config.yaml
d_mlp: 1792
norm: "rmsnorm"
positions: "rope"
rope_base: 10000.0
rope_fraction: 1.0
init_std_up: 0.0276
lr_mult_qkv: 0.7
beta1: 0.95
schedule: "wsd"
decay_fraction: 0.941
seq_len: 2048
doc_mask: false
dataset: "wikipedia_en"
Each number is 500 + 25 x the weight over its row's rms, rounded and kept within 0 to 999. Layers, rows and columns count from 0. Numbers have three digits each. The size before them is the row's rms in percent of the matrix's.

# down: layer 3 MLP down (transposed), 1792x448, rms 0.0731, rows 1425-1537, columns 0-55
# up: layer 3 MLP up, 1792x448, rms 0.0792, rows 1426-1537, columns 0-55
down1425 094:520499531504505530486463510522516471450532501482461541518506517510494480539483465476473485515519487544470501520496526459478484482543508493513517514503478497485475526487
up1426 099:529481526450510499495484476527483527529494527466529483474483550477499494491505457541496507532511502505511533508474480543467526553496502546482471530440479519466555500498
down1426 100:503435496460463516540515520508497490489528522490477493456469546509482558490503530538492501502496510490485505519504514506474498486520510495514470530491522519476488450497
up1427 107:480460496511528511447501473490453564518512505468517482528500562497458481512498526532485511472538483506552496519484524458476492494529461546533498525468490519503480465499
down1427 095:507498518517479526499453479532527477497515533536488526500479519489491460499482467489508473496524493478474507506493489503483513504476487529488507520528519468521526531549
up1428 091:502505524500520488478494506463475461510548508501496533469495513499537466488531501557535475486540503469529478503489500476488506522494522516490492502566504532513521519481
down1428 099:480532533497503543544527503513482492493474537462487485492522515528489510459482506491496511513535481483483479451518443526467550517491514493524463506475484481502537509511
up1429 097:477481529519556478488520445538498512527516459476500526468484491496509515479512531536526490477454475531503494521488481525560530494521495505484478497502501482542496488473
down1429 095:489501491524482542501460553520524530486523487507541518493503464480490481505524490458498472543459493539456512508511485545503569553539464476506546508486557521465469519458
up1430 100:537525473482493547499513495479497515524495506487488490488451467510508493478465465511525497489533454505495506523517505533493528497546516474501514485491491505535457473491
down1430 103:503525503528495532489493505481505433478487479499470506537540534501513462542504549484546445505512471506518423532493534473489505457450489471500524512482482508525505505493
up1431 085:528507514512444525550509503498504536534480531540472518484493499502455524513477502565501535500511510544474454513488481494459490501507496491492506495493504485503507522482
down1431 092:496485511507548501496510481454537507505511536505498508487500539475504500514514530498478491538526516489534502492493515492549490504504555510445541537461490482474475507498
up1432 098:496487473520482494491503496501544452537488513545492479464499488478521474512547493518499468476529495489535519480473503442476540534527465511516494511521465506501533472494
down1432 101:507491504450487473484508511513483479514494479498526533493484511518497498452507495481462489511459466510542500483485505497474492452497532502503526495486498476507495498494
up1433 105:511477547544550488533508491509478512507478502519521561462502495520476541503511553506443509479489492499495504527485516478501528465475489463448547526527506473495496466471
down1433 105:494528528495470576474495496527557478491495505540467490523499490506456467507487498507495486518491538470509529455509517532504495515473547509478532506508541542523515516468
up1434 101:527537467506486541523490488492453507485501494514534477461507523463520539486540475518493514498523494535508514476492462472508516514550501502533468468498488498506470562452
down1434 104:511496533491472465481498477523467485475520467470499488466493547537511461498511535532488564488525478471506533487505540475520470463533505450458509513533474507570476497503
up1435 098:525508542480523463492482510509433510539477493519478503512493527510468508484496475537457535500511450491533516504491493476479454481499470490494515523509497505473483511515
down1435 099:523485488480459489494506522447501505540500478490465478517521490484505502523468492478543493510475481556483513443489504494482493531480523502520467478529486499488529497476
up1436 093:492437498513483491526512482529480534457464494484509490492530447470498522488497498541519475508503513510522510538494461474535491506554470482492520534467501460494485505542
down1436 100:527502479500538538513512501508536526504482499504525519481494501447527506493515514522502496531505494464528561518488461519499540512502500511561463486503516576478535507469
up1437 097:506533459443505504515530522506490510496537486516486506449460536463470492486502507484478457496493528475509456503457503520474493515513516449473529515485477538530512496491
down1437 101:521456511473486536473534504520535506463511506491545537508535507499502532466497468482545478495537495504494478497486481490493496483475523507510478515479486489534518513498
up1438 108:488525480492515486523492509500524451529547473478483487499488562483471515481467508513503522487489470537512458486513494497540562509474535495491498544516479470506498488514
down1438 105:506482486490457494489472474487500487495497464478491574553522491524501472482535494545493506541506518488504490496486493475520504496494486473518493544470542523490480498503
up1439 088:454537539507478526490564482546474519497467550540549427492530464507525491495469481460521493495493511506471516502482523482490546521533484491499506490506497495494467489521
down1439 098:489545522544526519517472494556516525489500458488536490459475500482546514458461519511531514510472495529495487509484519482501469518486471512522486517427516532500496485522
up1440 093:483553480520519444516457520511477482526517469461524505494455480515458485493477514537509480516512552477501520497502512513487459530498492518470504495516477480476472522470
down1440 099:517502528450494444455500519464467478499475516502562496496503503507500450543498458482490529506444492473477486525520514521505486495478500473535495497494473487492489459469
up1441 112:487530517549491502572494518517494500518439536461451483458484516460502466521490476469484490524510517502530469517486533495452523508486486487498474487499500487501476471491
down1441 111:494522493490494475538464482484462471491540506489461511456489511531517483486466517474468428509503550491484510524466503469537519505512549492495514496504512508470505468532
up1442 105:471497510478489492552498469511486512493497490536504510494434483502490507520489529449530494507516503501525512524470537516543522478522486467469480491500535497487541467459
down1442 109:505494506475544478542497533510453474534494495518507530515463476504480522501472492524476523508492507503470493506505507514506536491480538514518541464540496519490530519510
up1443 085:524541546493551463497496504458502464543492521491498452516494513483480501494479549504461498506507497527491481544478494478458498496483530474524539504468511511489510469493
down1443 089:502485465480504505474473480502506514520537532506511536486501489501512478448533507510506457537487476470491493463499541511586485488529514513489464492496503484503468519484
up1444 098:472539493493518522498490480539484510471464490514490524480497484489488441509565506528491502524493486493507546551500438528465530529510504505562530519503533506528551508518
down1444 102:514526496485504485502480493546489506503467497529488510488520524462539492570521471507480499494508524511487520523509515496510488526518497508468489486518484473458500475477
up1445 099:517476495476506506473497492502526462455466500511539552535481455487498525462522475523493511472472513537496504479498470520517513524474493507493524495524530507529519514506
down1445 103:510488512502494510506537468464493530499509506462475495493491492559540488511460496516502449504529505458529502473480518476497486466505501500528509509502505535479502508465
up1446 097:503491525503501451497509446491511485454519478514492490522447491479546519500520480501475507495435504503462474551529502536540456496532483472466522487499526485504513483457
down1446 097:550497448509512525496493483509520501499463485519480516484463486518497493508490504486504478455491505480486487467517507481518517507438484486440473476485483496540488516503
up1447 109:511493527481530502514522461496532535486507518524481489473480477516532511490488520477507455502535529514533528460479450534490528542535491491515523504479465466493502485509
down1447 105:519480470503517525519515510480506466497514440468507499517460505482500464526483510490524508532596544507508491465550551522504535514476520482519503494460492497520439511516
up1448 096:500506482493496474509498528497486512454525494500517501482509491474523467496536511461512506484489503515482505517520525489505449430501523518485485550462511462501500485461
down1448 104:538525506483532474528502511514525566501500469483503489492489511505496487522497509490484571497481526470489494525502487525479547510532519532495523487514535540467455503453
up1449 095:490488489518486477488456551542471490481523480514478502494472466489469487502496496461497492472519476529498509488501498521462482525525514450522482473514477476499506460508
down1449 099:513500506496540476499515484471492490512546471492489514480541524496512482482478511459516515539567481526499504504477521449466498518519535505540505496516536532498465526494
up1450 119:511478491487503485452551476528514516451464483508472501484511486501495528519514515515498523472492460460495495520494437517490572509540502510479488467509479520574493465519
down1450 101:505457483489536475486483420533492441494485482465461504506446474486484489458508525523531480497508517479491510478514503522499481504522472518493444481478496486526532501528
up1451 088:527478494459530537468550491493512528494515484501464498473517487501477487544508464497507507458562476456517505476484474495498534513492500483514476505452504531494470491510
down1451 089:458478467477528466477523549523474517488506504482525512496529504493505504472455520495516466486497482506542498526465508494471461508514499479504475482515492521483523503509
up1452 082:456535563514523536520469543508483473474480487506535504487508525511512472527497486482493456534520507513528498475495519496466512497511510513495498498479486512518487464545
down1452 091:517526472506466520468526497527485497502474477477494488484492519489467539499528542473498530457492506487461489472491492497510483498477523482507505478542505509450503522498
up1453 099:516540499497467532436491502523524475495461506513520435463511489516525515508481478521524469522492515512489507514445475528483487499535514445529501524475529517483499429515
down1453 098:494461475484502512476452508448531522496528541567486484485470497507510510512445528497518459496529526471455491490483495494504502502470501507483511471504516501489518491478
up1454 092:525471517511455489492495503494507472550531466498475551461487482462496541483503513510477504492527477528522502473541482503484523490496511506528502505492494509527505564538
down1454 095:484477508490462480475533496533499496560446480493476525504468461530516481471452515467496502504483520487490525451506507522455490521451517465520502510518482508523456514487
up1455 100:499487531469503506510473544487520491520493495563482474498496491486475495482464514511534481535502550526494520481451519498453508510477489479515470532475476513542524502522
down1455 099:493480504517523506544481520526473489479518461495443497522486508510517526470520466503480532477456487509486518461515466533557495513459451500485525464498532480519525438469
up1456 102:511510538527487494510464503451469520495529524478479490534482508528501486510529467513460504487489494503483478504494505467510505516518494486529491522511508453491519517478
down1456 109:468530478539496482489467540478504514472500556506512517458525483476488494509523501520501487546458523504498483483491461498512481476525488521530523510512532509484475516510
up1457 118:496514505477477467497466496481495497509463516450453484519502514483470493478475552537472499487478516487490487465478551480486492500494485494502508509474530532510450486464
down1457 110:436511501462513488513509530504482496528515519506513526510536477515477496499491492483501515453529475502500465476510520527498506485534507443519490489514492463495560489501
up1458 083:496498492527484530482506475482514490482447483509501468555441462519514561516452523483531483473490515520543515513489515515495501518478479537537513518515477482538508528524
down1458 089:524488509468486525501519511516491468502544461489490527520514505507499473475468532495496469490535504475504524499507557468461485525506517527466495503510499473492466507474
up1459 100:520489535520482471479485478509489490515483483510492548472469496512466497539512558460510499480489523494473489503528469480531507511533518467522492506472538518487493520473
down1459 096:527490471512491486482471492480470503471477511457531499494487556480531519512504486533521468507471481511488519500480481533510508499488528486475480475493535468535457487523
up1460 095:558453525485482473496470492531479476505442499539516525505547510464498548478523509501489456475497529518497496492513540539500499466545540561526527502505460492545504503526
down1460 094:509557467512500471442525499453549478489480480451482493519493500508524505479453516504476481517511525525486496539468491477505489554522538512449503469462514514502484528531
up1461 100:502479522503488507509504478507503490477504426509484514499523519509496512481478501522494493489483514463437536540515530485534449470490473478452507465532498525515510535499
down1461 106:468465535498532512476484492518547546459498495538489453505484526469484476492506485484528530477485500500446516501493540487494507454450499517541478510531482496526518511466
up1462 090:467488474497465548521475516524536521507479531502526455512500523545471512503518497516575459528487535500507492481519474463495505497457519475503522500528510487498491495532
down1462 096:503534509527534510482534504489502505477509527493478498463482534497508465472514473545525502492487510503470439519456516503505483531511486551507498469471471489560461490511
up1463 095:500523502469501467518478480499516535496545489494495484489491517477526504512522504480495502534545501521538529462496534472474508525485481471452479505563521517504487479480
down1463 097:526525496501542500502473486507537457522527511498481478524533471459500521493505464514512511466483483490499494484492513466540471501520552511532513534497511530493492490524
up1464 106:527515487509521501531501491466521498477524494486510498523534534518540527473503501520482459472470503479474514505510470446489464518523520521501504443515477527545484492532
down1464 103:481499519506476516496475527500492523496502495473489490505489504519477486509508545511507490476509491484474472477465489535512506496554471531486523497564513481503503538509
up1465 096:473497494485514475506501487516511497500503506498465513528511517502483534494503492532524507470449485539529504537516435502545467508481531436530509522502507512510518449490
down1465 098:492482497502529533540498515549494524480523499494530509490495500478525502499481528488505521482499475460495489531506479488548510525533553490488510518496512469517537482483
up1466 078:498471524497454525477539495466522545508516498507472511507502539518490541522499526519486495492477566534506513505533477454456514483510498518492490495496524514458535509534
down1466 091:493549509503525509461465460518501557533516469499510473485523526528490464496451521549500515472531464516483494485516514521538513475514472491502495520535514491470541475540
up1467 096:477514511471535462524502436470494493490530450507535528488532492475470515509442499500508506465504473476480518549472480505471484484498492489500538506453526497513470475492
down1467 104:453545496504509504500495508525489492472453481525509545448540513540506521514508501491487557502517516470500509531549470495544498452503457500505501495459528486455492499465
up1468 102:509491533488521542497537503520508470467477498494488514482453468554527487519499468552506457498475512519506508519492488433470544525549498475506507497511500507489493508475
down1468 096:489504494472487494495510522474458519486493450506487533526459453487499513480473512498522467524456484523516456504504505495471440460495531504519508485472512508494467502435
up1469 097:510473472516476479497493534492468491496520493518516447462479530468482523469492529533521491505462467487488479508465526491511492514496483503458524522452502471475564492543
down1469 097:484515492498518519500444532512492489458510494523480451501487530496537523513444502476454572523508451487504490501529478515499450516522526530494475488493524501518489480470
up1470 118:482503504502518492462505490489492450512503484504549495477511543513527485481526505514561462525488488501500503465448472512478502491502542498466455540513485509538511473507
down1470 109:497454477481518544518465505531521476470510446506491532490503483503520475497482457532489536513503502470480534497519537475466438473499492522446502444498530489535558485462
up1471 085:500491495514519482508523497503459498546533504461522530508508519474472507502506515457494501484463516467511465499480538529486538538495481514532467490454496457498509523559
down1471 090:524497497500515501506517520454479494523511526499537488465476533492542468530446459489473472549494507488482466487489482491518496529495523467519515495501512450500522575499
up1472 087:460462523494492475514488509510498490536506512484476501484481502555478467513487514483482513489474481493504506499519500529530504546516506486495551492530486500519506507506
down1472 087:535457506500478498539479483512482509562483516502533523511481501521542476512503480489506519511500552513500537553489485479536449516499485491461503537519504511488500469484
up1473 098:509487569474489520513489497461465529486506483503498471511506536463527509520524557497498501527552494500503515476494489495490492482520482476443502483508476468491532467489
down1473 097:472537478488493496508501497503465483464500479495512489524482538519499494498514496548467510503432507504502507492519543517489519512474524509474489439535502506447472463476
up1474 092:540532484512492479518505519510504510479490489508467488534493534494506507469497489513521469464505547513507500531469432502511481473485460509562502548504551548494518458485
down1474 098:457486495473523526478498515535458520470516527518475506493517534514532530541514512529523490538521470455461465468480514542484477461542515509465516480493489510508463483471
up1475 104:483460514520517464519489502486534453469468498488509508479490522494490478450540514490529538523497529524496467537505542527532492485516501550501491527497485519522440509558
down1475 099:475493544467485514493507462544483485505480498462518506511449494509507489483512517542510512532496465525469475498534501517494539497511500488510464489482509506507504500523
up1476 099:487538518526487558541487514524508509504478545504488480440486530473496487519485472492498460506497520476487465497499491482498487460519538502469540515509469551484514474483
down1476 106:538499517526500508501484510504502440498514472518485535484466518459496453498476545529500520528518463484449462472470480542516504466497468502454513477481515470520539508477
up1477 118:503496482506535483490482492491509518521519491512481478497475482523486526506499480475507489512477499513495496487461469486468507507529494535534480464500493546447492511531
down1477 108:551499549485476456490457516530482527492515540479488482480557476524496453485504498542465481431471473483488461500475506521481488554543459501471520514508469498472555523489
up1478 101:534530505474514520524494473525479498497509466543499523467462491524487460524471517488472518499510514489507512498519496524544497510550521505557460531516495509427492496519
down1478 102:519495494496519474508517527477491505515473528495478505496505529466518486517506468482510492436509471524495483522533506457500482512495548503489521484496470476454441480474
up1479 089:473509486526483486513543500449453465486519514519470485511503494526509474494503515485583500500488513532499524539503480544478502466470461497516466483464470490491540507493
down1479 099:466515509469516497476531526465558498480490524517491552482505533524465517499519480507516473497502535468478504521504476514496480545532495493504485507515468534498465522483
up1480 105:512482500472517469505505484459484459542493523515514485507504505522507516501498514468543452506506518513491493520513503516521525495489550464516512534499504504536464488515
down1480 103:506529507500478503498463537524442522536526450510479446509511481470485470523505537493514492493453473516460527543525498538494477475512512532537504477529490494506524473528
up1481 087:473510489466465470469527453506483477520495478546521530541522518526491452478461420492478515539519493464527479511507513503497483526514499466462510546472478502529506463504
down1481 103:506468532488485488541478519483455535483523502486491529496512523423496549478521538496498492537515505478513473513476556483523496494518479487538481461471528472500499463486
up1482 106:485530475507445522509493516490480508469477525511482511498496472482544500461500494504467523498480476493522534476493510505490493531497508508506491452478503497497499470483
down1482 105:560489490510464519453460491469460503501509476493486527535471471491541438511488471525526511495487495546522493518486535489522469524516482503522506495521490479454499552472
up1483 089:527503475491486453485463516445513518518506483491474506491526522497497540506468473493526495473545537497521480482494533538527503528494479476513497509476527478461478510530
down1483 098:490491543479538510473466495505485521525494458513499499523484477542476534568506497501480478533522503496466499511533531510537496480497511489525531507481478512521470493489
up1484 082:513462491510490461491510500500487540516465485530495498543483484480479532516535504470502525480526515487475506521524503449561464502508517516462479550518519523499502462556
down1484 092:509510499502543513493508527479514519457512494449503505485494499550508504494493464513478499523479514493476513457488516535472515498494507449494512517481524488457505504513
up1485 106:492500551503458488519510518481473461507489499466532498475516516476488511516513481504457519520513474514504544513513490519459502487497516531498544516518512503478525466493
down1485 107:526504508517493508461517498512531473516519499498510507512514503505502533480472502512529517500482533528490486474488490479466470522489485536488525468562488549484485546518
up1486 108:474489496513539469563491463477497437498474482515467499509512469503457465504479526477507488465541492487477539515514433507488527492515482501525539535494501504532521488456
down1486 102:495503473502526526515507478515510480456477525499473429543523466477478471499486490486456478503507472546471510499527499543488471498497485488528508530511511496482515526559
up1487 099:536510479517487530496474516492487517456504536492508503493523517521506456537505505503464491514522526511513496486503493500501495487502459442545501443505454488514527523478
down1487 096:519492473525507504525516490453495500488483516496505502504445444521496519459510484487525451497501524531481532511472533511476491507478523468521521490411475477507507462508
up1488 099:496475529445539497471494477493459551480520489494458494544488481531515510572485531534518482481520543515475530457517525460479516464493514496503478531496483468511498457451
down1488 102:497530494464529547530506553500530527492463473461502482505501493520500500503534520525534534513482527500497539480517530508473437525490496465534556528491431502520514515492
up1489 116:500499515532482490510474464533483534487491523505497502465544520476525532478467532504561504483474526516516496499476540492516509501499499470484510500487472513510491468485
down1489 108:509523546544493464487448447512522512515526486459522463472519506507503485485514544481504542488510524541490474502517472472524490512491493522507516504458455548524495497508
up1490 088:477470519510522474494505481511481494520469480475521486483505496514508532532486486509526509541484486507538503520466463482494483534498475464487526533515500488485521486516
down1490 092:497481499466537514468457482468469502551477487476496511513486492499498524466481502511444522493530498511545512529504522487486523525493482444512537544467468493531486455477
up1491 094:485513524482479476514542472532559536441488492562503554454487498501505484450506520501496448537517499462473525522484509500512537478503462542491524512449523473455513497491
down1491 099:470521472509479526435516492491491511501473533510494511505491569492542496528498502505488503484487491520498524514521479497506521492509510515540514503510541487517515499453
up1492 090:502519502511539516525516492540474490572521499528505495479476472466481491437494486524531518524535476482482537509489555488505505526472514496520526517541455504540509507510
down1492 093:516521518508502465510482515504508502490469487536488455504468494492484494502474467492511486464500485459506479506518521480493494495541469510478513480469515475560521486503
up1493 110:454482531465476545504475487495476524502489499533518449469494496484502495444511522462485486485466507495528460522519445457522485482520480470507530502511477470476522472459
down1493 107:492506499537494490482535495490481509497522485494490509519530498513501491487542494525451524471487566490552488512529517517481469500520532484469500492488442507529474512500
up1494 108:476576510470495510496503513482468551474499511532517486517524498479491529517519496504535481516507510521469487497475510463518500458501499464480491496476508520469583486549
down1494 104:483515500497534492499471503507531499455529455494513485479534508443512479462472522500527510508525471473480532525512507540516498480515553494534523500495489514493502505501
up1495 093:489512526499501448508552549490494477492472475496471508539473460489530497479526449476513458502516526512490529497510481526504475518507532462457460523485510485469505496516
down1495 093:479507534508538485452470501453530515527459512510518501478508525494462470505525542518494475504508522496501527523532509468471494487417482502464509500483493538474500521495
up1496 082:497490471512555472482480462537527554507521468468487525500495499485508469533507512534502475497492527474493466498478502518497541491501507511557496518501453459502506492509
down1496 093:484502522529494529506514479509480540483496510464459474542485471499528503479410515488440511511485481507549542486460482514489482526491519495535538490512526418483507478529
up1497 077:486497499482493566504485507504519512506519496487471509532501533465479510486516521487477478498532481530498473470498546528461491466530478510484510476510528524494505508492
down1497 086:476493493501448518480506538488468514473487490535458502478489510523510488472484498483514510517459480509479472514480489515499506502531542439442505503497499484475521517539
up1498 088:508499503504545499485517430487508519530482519504473511506500516483486579488476470506511512482491524471499504526466491490509527459483490504474509523529484526494500508500
down1498 095:506465453503483525486527542532502506484498477475451537495534503499540496522541483496439481485505489492504535497513526469479519504512458456466494520537458518519483537462
up1499 100:529488490521551515504534470473505517456472496499557519485469542472487492505500494474498478485508472470486515569492542516467444456505452515484454497480491456504513506542
down1499 100:440522499462509509530509518511523476520510504537513479485515485513508532510543526496525484503508497521542488523496557508481499529515499535496497507480464523518502448481
up1500 091:531478493537479501479537470502502510495501471474534492520504501494465488475510462519522500505534494429537493557460515488474485552479495502442492509482478483506527478517
down1500 097:523476498489478524492480510529507464509529500503477464526540508515515473505500510491505488507483491537541501460507512468502484541466529475514528515511440479513531521534
up1501 105:479462516497479511506503512509485502544572504499483464502457512500495534489505506486486508475511469505523504493484516460481483534504487501492477513518531478503527512496
down1501 102:515514484496469473480517539480492474483519489457478503467545495465447526460523502504504543477480529467524528508491491561445521488466542493525522488486486492531468492503
up1502 088:490513510531500513495446563524447504520484441539529486520521481484508467500485517497509518477461471554461496525500487535466465487482479485523539539492561497484482486481
down1502 096:512500494510473508477427510512481479476459505525497516548513530509511487453505496527535469495517468508476490471487531480509504506499493483495503521512483494510519532499
up1503 103:506506496540459525490499471458496515523491497520544508467471484501463516514492500484511486523498499533495501533510505505490511526441447469490501461495510537467481452485
down1503 103:450517542540482479521545533529550512491473491516497483526504499488521529482493507529533545537516478535486496503540498535472464520486510457493443547482483491504527548510
up1504 095:541480487498536492523499518513472494472497483488488507443506518518507494517499464470466524504547481466491447500467489509500478449485507514464480477521503505465494439521
down1504 095:493460486491473502471488488513533541478467550521461486506518557481459488504527515504521519509534481528508471497489519513499487518512521533483518446507466502525477474482
up1505 102:516530533528472511490481529469518490537538493473528519454527522559501515479510526508518488488456518515485523504500455481480472439537505486449481519501498496478508454479
down1505 104:477503531534439485463445495498531512519540499478464458499450497501515514500513480500502511512550543474502521538467488486502451507472528535454519502482514512506490499520
up1506 101:508538471511501485506476526464546506468520530519485441468481473510500473478536475482520464466495490479507538489505574542482486505456514520465513498499518517498489497508
down1506 099:517462535484496490509512504518491458521498475476493484520538483467469485489475483485467548505504479504520546469504490491506503564524525513543502509550509484494515509457
up1507 092:461486498514492479511484488478473490524514517529513482526519526549458520495505507536498468507518463490494500528509530486502504510530523483484549496510504499505556495534
down1507 099:483514500502531533503520513502502504479491518505489502461558508523539510511510528476509489493509448513458484443460535523536512501476532495460528551481511506487544506497
up1508 089:496513471513467533460522493495507487490456498489507490506489522498488486467479468527503482485479506506505522508546480478464516501498529501504439487527506539482473485525
down1508 094:514478519503496467502539491494514519501481439500495499509472499498481503478517508527545463498517486472500485514533503524493470488478498489506541464520455492508469521479
up1509 099:504541484487484532492501532450501552491487486475491499502458473475449517518513478471507527471469510486508547554444498489534530539462493495560488509497512498510537478479
down1509 095:485501484506511526459487555500453493522474480474521529532523481463503476491456467510504510525510475540526581483439504463513517511522523503442508478482551518449461514499
up1510 099:515474504524488474479500478466504528442518522505514454470439500482473492511502476530528501518520490540515526542469477502499517456526460540515498507501501509525487500467
down1510 105:500497502470492508523476503449501501545473525509524461511500469485521500497504474536439510514459493468473524469447508467478546499510481529495519511506495503500529514464
up1511 098:450506454476460536525512506498503528527485504530505483495485471510456518498493461484467498527492542453499513534486497449504457530505518477487544498487488490488475498464
down1511 098:468497509495468524514491502486529531538554510484506495449473509536496502533488510453512483547509476511485525465462515502498545490540468498519496530538494523510452535524
up1512 099:492516469459483487476524519462447534477515522542499473479542520469496493503482507512502453456518494543520525510482497484463487479489512479520551487512495500491503505537
down1512 095:529530517541484529492551521525512504517481461497530516490470470492501492475536508467532521487465480484483544479462543513500471475508532527484441478525501484529469525513
up1513 095:530530531489484475480467502536477516476531521485548512496522498487484505502477531503511459514518512459491501512440474477476487466479476502506516505472471526503463478528
down1513 097:520491491490492511450503499545516449498492508461502509565481519467509504491503513462488516476516539485473494477484510498469501512479448458499464486489534513503485485521
up1514 085:522497472529504512560484509498577507504532488536532488515521478469492500491516486520506494509467519542487503536492491519457531505498447476499488508495518509527503496491
down1514 096:508486534495529511480475514496514469526477526494525503499464486493519518554502475501514473481511502518465501491512496473520497525526553539485493541465499537485480511493
up1515 094:548508498485455508519482477455483522521509523478516445472471495501463483486487525463475492500476482527473489539496447488485496449489482473492461456504522525472523479504
down1515 101:476481507496506485447498538480522541514487535516467500538505487499461476524499499474537485544494505519481447520469508521496530467497495413465501490486525512494538482540
up1516 100:490541488506505491536531503485471510498490506491521472488483507510537509475499516518485542514477502494543512521489506457484519529523475512499438501539499537521513527481
down1516 112:499474466494493525481520525508491494461506519523482528478515483476484487480530532487520496502466539508509521524475489498519488528497505512506512490533515491471463507496
up1517 043:454487496523497506460479540477523526450507509514518519498519507448470472497484510496470500487453503553504518530482519556479519516502482510492541514497482533497531452514
down1517 051:534494500489499509494541469513487454465452459566532478527495485499480530515495486518511519551459489491529507532496487473478497566507511493524495460503496501484481544494
up1518 080:528517545467467509507471451500495508513496526529519481503487519556512489488473498512516489503511488499524466492535485540433533455499529497452497491479484519515453502544
down1518 092:490525509506481515481495496521528517519515505516514523478500553518517509505495520485495498483531509511487496521495508517517517495505490489444529509511544531515514512475
up1519 091:479488502509536489491457495520465516490529522461561478544531532472490504515517514495513486493517519549531500494512522498530508497471501532505441499494518494517494486526
down1519 094:507505512465490525461528494512504534495471565471522506498533458496501513471552483464511519501548484542484523528481505491521513495554545515491472515450525486520498472510
up1520 102:478460501527494522471524521465514571513504479522516505534495539503514449509477503503483555469499492496448470504487485509489496512548486469451534506525564515526513496463
down1520 100:506519511519525501526475517497509517468511492461468531541547484441498462483528493525518489528511484508486464495458485507531494490517499504451504472449519497476443484532
up1521 099:546508514510449514474521533468485479519515467533494481470449555517478487460512468533454482495515488531559517529448499490529521481486505528522492503480466514512467473502
down1521 100:524443495500481488453528488520487499510508462523508512491501528470535522500556456510530504536533531510502511521553508486485518481475520460455461488492458478478533498495
up1522 093:460488507540539507499491522476517484505527470535522540483509489490551507510524489484510530465488514512512518466496514548522488507503503457494463536453506511477511524508
down1522 092:537500529480498473463559486502519447536511470477503490504481502507469487470495524504517469437486505468525484504491459530450522520519530579480533463482544487487469508467
up1523 103:490490478504476532551505452503478500523539511523511525476473510484483507507526517447508477495550489505518488490460508535521501503505486494534511532497508491545484478499
down1523 099:499505521528528408515445502509488512503477477534463477465514526482510455480528492515525496492491497515483495532483479516509484510508523521511522539459452516499514536490
up1524 099:504517502490477514515481522512510499465459556501482490547470529548515469503532460496520470455549478486498540521490465483473520492484477536483528451528535529503514504509
down1524 104:523494508487496526466511467496511509495541493479430472459489490534515501497527520494536499492518511517501474502525498478521508482501493519478512506488474482501492497486
up1525 106:512508501523526451491481490499493507485508528549493504507484493513496477526494483480438500517460496463463545483484482514497529509493472518503502540454496449481453496481
down1525 104:493493534496461517496479509520528488502516495483499480523493538532521519528501502483545528490483482528488522508510453475489531469518502473506523498500523498503481532464
up1526 115:491486520504475486476489487452487526500497513467543519459522510469486501491491491512489488499505506516542487494490545507486487536503497493534478496504506468520498499463
down1526 103:537505480479494505503510489504535530482519494563520469493522530489535494518499484488490509506478534490471510500520552480521500492512518504503439463495472504466513510488
up1527 107:497525486498493500477531501474467519495517497479536501508526486454503497515468512490541480507546493520480504469481508491536454479541506472516494475524525525525540479475
down1527 107:496495485531461504503539540487530515504488505495485509516500456477453488532531486542511501516503499505475471488536468496516453519523522506502514494474477484527545478499
up1528 109:474482482505522474494484525474513484524532503480506491498511499475502530504448507538522516463542484504474533532430533514466497453509458498496497511477538471466498475552
down1528 100:508604516532518527525484551451460504489511575463502481555495493469504508537492489462544486492456532543484493484554509471482478479495497511493489510495511468477494481545
up1529 099:508468522526468459507529490492552479505509546509488509542511471496529516501466507500464498464541470502508501536497513567507499509486492506496461509485562497498545467549
down1529 094:560543508502466478511519487534496509489480486455504524464472528490489505512458471505517508533458527533528480493517485481534492527519527486533529497505502490477475526493
up1530 092:513489485520529480521540475486480504485538505498502512509492483496514488520539485521485493502510471531456514520490521478497562490499503523480524539497482486523473475507
down1530 091:467502514491495506520501529544532486504501495458540480527512498515503516491447505474530511515497485503476495517456532463490476521506462533467510494481514521495457479491
up1531 080:469514489511458508489506449517485507509529489500487568478492456475492515480530522511469485466532452492469495534547474544564543491482471489534525493490543529532480464487
down1531 088:513515478495514547489487517514569487494501494518489471494501514498493474540459492486532496518452544526486495505526457439511461514462529495517509507480519546507525463490
up1532 094:523510547490512483506481503508514484511521503525485463478498467476506519478538495529508500456494467483525550532523504525511477512496492512488487473501490531499473521509
down1532 097:480480509499491515479510523484517505483468511512478491499457510522493484514526527560501480529495503507512486478537508511511485534511497520476556485554497533522501484462
up1533 110:519474497484516494483501476454492506514498473488541506455485467517499516517535488526514502522497498505477489499482487508528503509519447533546478468538496478477500491470
down1533 109:531484535473500531455512516495498512482507538486497531533531501494496547511473553529516503476491497520475501444502471505499531514514467519499475529519512508503502493455
up1534 088:495496515491517495488512484490515524510494513539487516547484475489533538507505491469503481518547482468484477494521495531522526466494506516494552495520484564478522476519
down1534 094:469528536487482506457525516473521537478510532539480453541520490504511524463461509488516549505501471509489468470415502496507492500477475492483487522488485500499476512521
up1535 082:475538510480525523479506482497508493506495499488496531509491493526529510474479446486465485503498519521540454485531480503457491510481484531498487467491518500470497517571
down1535 104:496530545501494509467457507461511520463496491507461483475491505557488513478494509516500520485467506511506508494522530493477505499502520490536509490514463493496489471538
up1536 117:489511524516493534504482461454510503537490482504507460432527483508512477525496480530541497530519480483522484442484487474454508522508528565562495476493537538520525508533
down1536 105:506466493506502546456481529515518488478502461563492529462499500506439502491489480510497489476453505532507491468449494516482527494476508505483530487499540498469517510496
up1537 081:495547463501481506505559530486519562481533464505532517526515542528484498523477481514482460524524506492515523500509486508507463483513444514470575561514502526515520517455
down1537 088:501502497509517524506541526541498505496488487473502531483549535494505515470467528529508477507466553495506533479505485495505507487511439483542513518502506471507494482517